Weights of a small GPT-style language model, trained from scratch on English Wikipedia.
Size: 6 heads of 32, vocabulary 8192, 15.7M parameters.
Architecture: rotary positions, embeddings untied during training, some layers without attention, capped logits.
Each number is 128 + 32 x the weight over its row's rms, rounded and kept within 0 to 255. Layers, rows and columns count from 0. The size above them is the row's rms in percent of the matrix's.

# layer 15 MLP down (transposed), 768x192, rms 0.138, rows 110-126, columns 96-191
size [ 94 104  99 110 108  92 100 111  81 109  96  98 107  95 103  92 106]
[[ 94 123  50 179  58  53 191 124 176 161 125 169 108  86 107 112 122 128 177 147 138 243 107 146 119 100 200 137  89 140 136  96 115 132 179 142  99 180 172 102 125 138 144 133 156 126 133 133 143 131 103 120 102  96 193 149 136  99 126 201 105 128 136 135  71 127 103 136 150 103 147 140 125 103 157 138 166 102 129 126 101 145 144  91 163  88  93 150  34 143  97 150 109  79 145 141]
 [121 128  78 150 108 109 126 126 133 162 105 186 172 170 133 130 123 148 190 123 167 114 145  97  69 144 104 131 110 123 144 132 119 191 129 113 179  91 181  78 225 122  75 138 159  93  88 211 164 158  82 156 122 116 178  93 164 126 165 142 112 112 127 155 160 122 107 113  74 158  94 148 164 100 158 166 112 135 175 117 135 141  87 126 150 168 113  88 111 136 139 129 110 140  64  82]
 [ 93 143 139 112 132 142 138 140 150  52 119 125 138 120 123 144 130 212 101 130 186 123 154 136  91 132 106 218 173 104 112 206 105 138 106 171 106 150 152 107  99  83 153 114 168 131 129  42  59  89 153  89 142 169  55 129 115  99 118 107 156  84 157 129 152 119  94 157 145  87 112 153 116 155 145 150 122 163 131 187 118 141 146 134  84 162 141 132 139 145  87  96 161 169 117 122]
 [164 146 109 107 148 111  86  89 138  87 167  68  96 168 105 164 145  93 126  63 150 120 124 150 138 137 151  90 115 125 159 115 161 141 155 154 144  91 144 124  96 129 164 139 132 123 153 168 137 159 119 153  98 109 182 108  97  81 117 185 111  73 150 115 142 161 144 162 126 108 154 114 167 145 174  98 168 151 135 149 124 124 137 107 124  80  77 226 108  69 169  72 142  83 168 121]
 [115  96 168 145 179 102  55 132 199 115 125 169 114 187 151 116  99 153 114  99 147 110 139 169 125 139 155  45 133  91 126 165 147 108 149  88  99 103 147 151  99 126 162 140 129 105 177  79  88 106 126 173  93 130 109 127 121 143 137 136 130 108 115 140 123  94  77 143 108 105 188 199 162 126 171 125 138 146 196 109  75  91 169 130 140 123 166 159 150 112 134  90 138 143 182  96]
 [155 190 191 158 109  85 124 151  62  97 183 131 105 148 139 149 163 135 133  76 110 179 124 156  95 114  78 110 122 118  85 119 121 158 103 110 164 124 129 107 147 125  66  78 123 177 103 170  77 136 204 120 146 136 121 171 167 152 123 134 136 139 125 145 137 133 140 109 101  81 145  81 109 115 159 126 114 128  57  80 203 119  89  84 135  89 149 161 147  91 126 120 132 119 127 148]
 [128 144 136 108 134 147 165 107 139 105 180 159 103  39  74 142  97 130  80 103 101  99 110 142 121 121 139 114 146 144 183 137 104  87  88 140  91 145 130  80 101 134  82 124 142 138 143  87 100 116 176 107  74 117 123 174  83 171  97 148  76 155 171 119  95 124 181 105 134 158 146 156 184 139  75 138 115  90 188 101  97 168 169 111 152  98 136 140 168  88 127 106 116 162  99 158]
 [105 117 155 115 124 188  86 151  61 161  92 154  76 189  96 144 181 138 149  86 169 128 112 132 147  92 111 109 138  94 144  96  71 191 108  86 101  90 126  85 147 144  90 189 103  86 148 137 105 105 161 128 137  55  80 103 141 143 160 138  85 118  93 120 137 129 149  78 135 111 123  63 121 121 136 134 209 108  95 126 154  73 127 181 165 124 107 121 134  76 110 115 137 125 132  86]
 [136 103 174  95 130 124 172 144 113 119  66  75 121 166 100  91 147 154  96  75 135 134 148 115 152 184  77 147 131 129 122 141 121 165 129  68 173 123 141 165 137 128 113 109 170  91  52 148 113 107 167  99 132 130 166 124 107  80 110 104  95 126 135 175 134 167  92  60 143  88 174 117 104 138  98 100 176 121 145 116 112 153 182  98 117 144 184 149  83 160 173  99 153 127 138 160]
 [103  88 190 122 145 152 133 123 159 169 131  84  41 145 113 112 129 110 119 151 116  88 132 126 115 105  99 156 249 146 161 151 155 104 116  99  92 182 162  93 111 167 223 113 137  93 140  94 140 143 149 125 108  94 137 105 137 104 124  95 127 129 116  83 131 126 142 104 158 162 116 109 132 154 128 140 165  97  93 168 114 134  72 105 115 154 140 120 165 101  50 106 135 145 119  89]
 [127 169 158 112 189 120 124 134 132 132 124 137 120  93 178 125 170 132 112 148 123  72 129 147  94 177 149 123 150 181 134 140 108 133  93 138 124 108  66 137 149 152 133 124 105 145 166 130 109 117 165 151  98 108  98 172 139 134 151 110 158 176 143 137 123  65 144 216 149  72 126 102  95 132  60  90 128 117 158 110 130 101 107 108 103 133 105 144 113  95 132 118 200 144 129  86]
 [147 118 172 115 114 138  93 126 177 115 154 145 110 146 126 129 130 121  94 113 141 101  87  80  93 134 103 127 125 144  84 114 176 107  98 113 169  91 133 131  58 132 123 167 136 151 152 140 147 184 101 124 168 136 167  93 105 101 127 181 129 114 185 138 123  66 126  53 150 137  97 108 126 132 168 159 115 119 103 126 109 119 107 162  35 100 159 195 100  88 164 197  73 123  73 131]
 [ 91 141 111  71 118  87 161  99 134 126  94 119 149 120  34 132 117 186  97 110 141 150 193 129 127 146  92 142 108 118 108 109 152  94 120 162  90 155  94 169 139 153 116  66 153 112 140 135 162 149 141  33  86 103 157 153 161 158  88 135 112  90  89 116 146  78 110 150 170 102  98 149 143  99 110 127 147 105 166 156 185 156 141 141 134 165 136 107 120 130 106 113 107  75 145 132]
 [153 147 146 160 135 130 184  97 163  85 143 157 152 147 163 106 202 156  96 115 165 116 124 109 125 102 169 140 135 155 146 181 116 209 109 160 119  98 110  95 143 136 148 161  87 139 142 167  83 153 101 137  92  83 157 148  90  61 162 138 109 128 195 128 124  82 171  93 137 116  95 144 174 126 136  78 130 130  73 196  84  90 129 110 137 113 136 137 143  87 117  95 170 127 186 154]
 [101 104  99 132 125 113 110 120  92 152 157 155  96 150 211 153 135 119 151 119 153 117 157  66 157 101  87  88 134 137 139  95 113 165  92 119 159 115  58  95 145 115  99 143 136 106 129 121 113 113 152 178  76 140  84 133 144 165 103 195 169 117 145 161  78 205  72 115 132 144 127 172 113 154 132 162 147 146 125  41  92 131 109 139 150 165  97  86 142 159 159 152 111 167  80 122]
 [117  77 120  94 171 184 111  90 161 141 113 123 145 116 112  71 104 182 120 127 106  92 143 117  88 152 168 176 101 151 111 111 107  78 121 136 110 150 135 112 117 127 114 161 123 123  97 131 120 171 133  84 139 108  96 130 125 135 145 142 182 133 150 113 143  81 154   0 161 156 151 115 131 120 139 143  85 144 169 126 129  87 122  88 115 112 142 127 133 154 107 105 140 141  92 156]
 [109 153 119 116 107 125 111  66 126 152 155 110  98 119 159 186 186 130 132  81  74  73 125  68 153 135 121 120 145 148 147 103 179 214  64  52  93 147 123 112 112 159  98 121 101 122  94 117 129 169 136 148 157  97 163 112 100 168 120 113 156 134 109  83 133 148  85 120 134 135 163 110 140  91 122 104 129 109 179  87  99 156 100  87  82 139 109 117 143 144 110 132 138  64 112  90]]
# layer 15 MLP up, 768x192, rms 0.143, rows 111-126, columns 96-191
size [102 103 109 118  91 100 114  77 111 100 102 109  93 107  86 113]
[[145 130 156 152 100 169 126 124 156 168 141 162  70 182 145 151 115 103 172 143 103 162 156 132  99 154 144 112 122 128 132 202 142  93 103 157  97 157 139  84 131  93 119  90 142 176 169 125 129  60 120  88 146  54  95 213 169  56  68 103 132 116 147 133 161 135 109 150 125 112 114  97 132  89 134 126  85 128  86 118 108 128 103  74  85 120 121  94 137 104 158 118 155  75 144  83]
 [125 141  94  90 130 133 189 144 164  61  68 115 118 100 162  96 113 138 125  88 132 156 146 130 118 153 132 122 156 128 114 128 131 105 137 154 105 172 120 156 122 157 136 126 156 157 119  60 128  85  93 181 117 104 126 175 144  72 176  85 139  89  90  53 142 188 146 152 110 142 149 141 122  84  96 142 104 175 111  92  47 171 130 124 113 138  62 128 160 102 145 128 139  45 125 120]
 [198 139 174  92 154 152 107 155 112 141 121 124 134 133  72 159 117 139 188  64 136 100 151 192 156 158  94 155 135 136 114 160 157 102 172 154 129 122 108 135 148  71 135 140 115 215  90 119 148 109 110  72 119 221  94 104 142 106 122  91 164 145 148  85 184 160 199 132 137  86 120 125 117 110 161 127 156 123  79 143 140 136 127 104 120 147 151 168 132 153 133 135 169 125 163 143]
 [223 119  84  96 193 116 142 180 151 216  87 153 164 170 116  99 140 121  80 135 149 135 121 124 116 202  91 162  91 106 127 175 119  77 131 134 168 121  56 171 151 125 118 112 115 137 152 101  98  99  85  39 120 110 158 129 111 156 154 111 117 131 124  88 178 142 118 162 143 157 133 134 131 120  73 163 105 107  98 102 163 156 131 133  95 101 168 135 102 158 140 109 118 108 152 146]
 [112 197 160 161 156  83 159 154  80 125 144 162 144 148 139 142 148 121 132  92  76 163 114 183  93  71  99 156  98 180 132  79 127 142  93 101 167 120 107 136 152  99 140 154 147 146 139 166 110 103 179 185  92 108 131 123 187 120 143 104  40 172  98 139 155 127 134 144 165  95 148 133 145 139 152  91 163 107 113 127 145 144 159 120  96 110 155 100  86 125 111 141 141 141  93  97]
 [149 133 144 113 221 118 146 135 136 125 146 107 136  96 111 127  72 196  93  49  94 120 134  92  89 143 145 140 170 100 106 116 112 141 131 172 124 164 156 122 176  64 103 157  38 196 125 132 106 130 118 107 141 140 122  90  30 129 107  96 112 117 143 149  88  99 185 120 161 120 126 102 104 160 113 133 164 165 129 108 135  88 130 166 142 136 146 197 136 142 137 127 142 182 148  84]
 [180  98  86  62 122 128  55 129 127  69 123 123 101 107 109  90  94 103 120 124  95 158 102  86 171 150 143 185  79 141 107 152 109 136 125  91 104 135 161 148 137 148 121 129 150 114  80 111  66  88 101 117 137 134 141 174  86  97 118 121 119  94 101 134 157  83 190 123 188 167 113 112 168 173 102 116 118 117 120  52  41 105  90  86 107 203 119 158 115 137 140  79 174 141 144 141]
 [165 172 123 132 177 171 124 175 155 153 186 123 120 165 133  96  62  95 161 162 144 131 155 164  71  98 150 169 134 176 102 137  82 163  91 143  94  97 125 113 133 141  99 128 153 123 154 176 126 129 106 128  81 126 110 125 102 159 159 134  95 112 124 100  83 184 105 106  75 103  89 151 168 108 117 154 130 209 145 146  74 113 107 122 122 152 162 185 101 115 137 109 161  97 163 160]
 [175 180 142 158 133 139 112  97 207 166 130 111 140 106 138 150 147 133 124 128 107 100 147 110 116 107  65 132 163 127 161 143  41 120  94 152  81 110  79 113 150 184 143 119  97 111  96 158 100 102 125 111 138  94  99 107 155  84  72 117 142 122 119  99 109 122  97 138 145  95 100 105 126 113 143  33 161  99  79 107  91 121 170 154 141 211 154 131 174 101 177  88 137 147 174 153]
 [100 191 141  81 161 103 150 171 114 154 116 130  82 117 171 138 108 140 176 115 103 140 134 222 138 104  68 125 140 143  92 169 157 143 121 117 101 105 136 146 147 147 114  89 110 144  96 150 118 145 150 137 115  91 103 117 117 135  82 152  46 166  35 139  94 136 192 138 190 119 109  94 130  88 102 142 148 135 152 135 138 158 170 104  83 156 126  88 101 130 124 144 185 148 148 102]
 [123 105 140 129 171 212 139 136 181  80 152  94  69 134 148 105 122 147  98 114 111 136 130 154 155 114  76 175 184 142 147 127 120 201  90 143 155 147 175 171 110 117  72  96 118 150 111  74 122 126 125 147 157 120 108 130  75 142 100  82  98 179 110 133 108 130 154 193 152 140 130 111  94 127 129 160 144 111  78  41 146  97 119 226 124 180 119 128 167 105 161 165 140 129 115 156]
 [171 123 138 153 103 140  68 140 153 112 129 145 137  85 147  95 113 124 123 125  90 150 110 173 129 119 162 193 149 180 172 131  92 110 100 145 133  89  98 145 128 143 125 162  83 158 174 151 137 113  88  91 116 127  74 187 119 129  90 157 154 114 143 138 126 113 133 183 159 172  89 171  84 101  56 166 131 132 111  52 124  95 119 123 137  83 103 120 128 113 173 120 157 154 124 158]
 [123 107   0 141 110 160 112 142 127 134 116 159 126  83 148 129 119 122 135 106 125 228  66 144  97 126 155 109 105 120 164 144 107 187  73 181 146 213  95 105 162  59 175 145 119  84 134 112 192 130  96  95 135 140  94 121 173 150 116 151 134  99 147  96 112 155 114 162 116 127 152 170 132 157 107 125  80 149 104 131  94 106  66 143 132 129  65 147 125 150 101 108 144  96 188 145]
 [154  73 100 116  86 110  76 156  99 134 109 172  69 161 118  97 115 125 158 120 133 185 135 106 196 146 111 183 127 157 110 126 135  87  95 158 197 103  90 127 116 103 144 132 135 148 130 134  78 108 122 121 114 155 123  99 117 152 120 123 108  89  91 125 105 139 150 170 157  98 168 137 148 122 159 137  93 106  92 110 179 131 137 146 127 130 136 161 168 130 162  62 126 120 136  80]
 [157 106 110  89 131 112 132 149 129  95  94 108 136 134 130 149 122 172 117 140 126 132 114 163 136  84 126 127 159 143 181 116  51 112 133  92 158 116 114  98 125 106 123  87 109 112 142 134  91 121 150  94 155 134 134  92 104 128 159 142 107 138 149 148 131  94 106 112 152 169 164 153 126 139  77 140  91 119 184  87 114 109 141 144 114 138 121 132 167 162 136 107 138 171 161 127]
 [126  91 137  88 154 134 142 150 139 184  77 133 137 110 106 100 155  73  78 118  92 219 154 160 116 116 105 196 149 184 125 147 120 144  45 123 133 143 139 119 140 129  99 151 212 133 163 120 127 126  99 136 119 106 141 130 159 136 153 100  72 136 140 120 111 107 133 209 111 114 166 139 142 151 152 130  53  91 106 146 125  85 102 117 144 137 171 104 155  96 120 125 137 173 103  88]]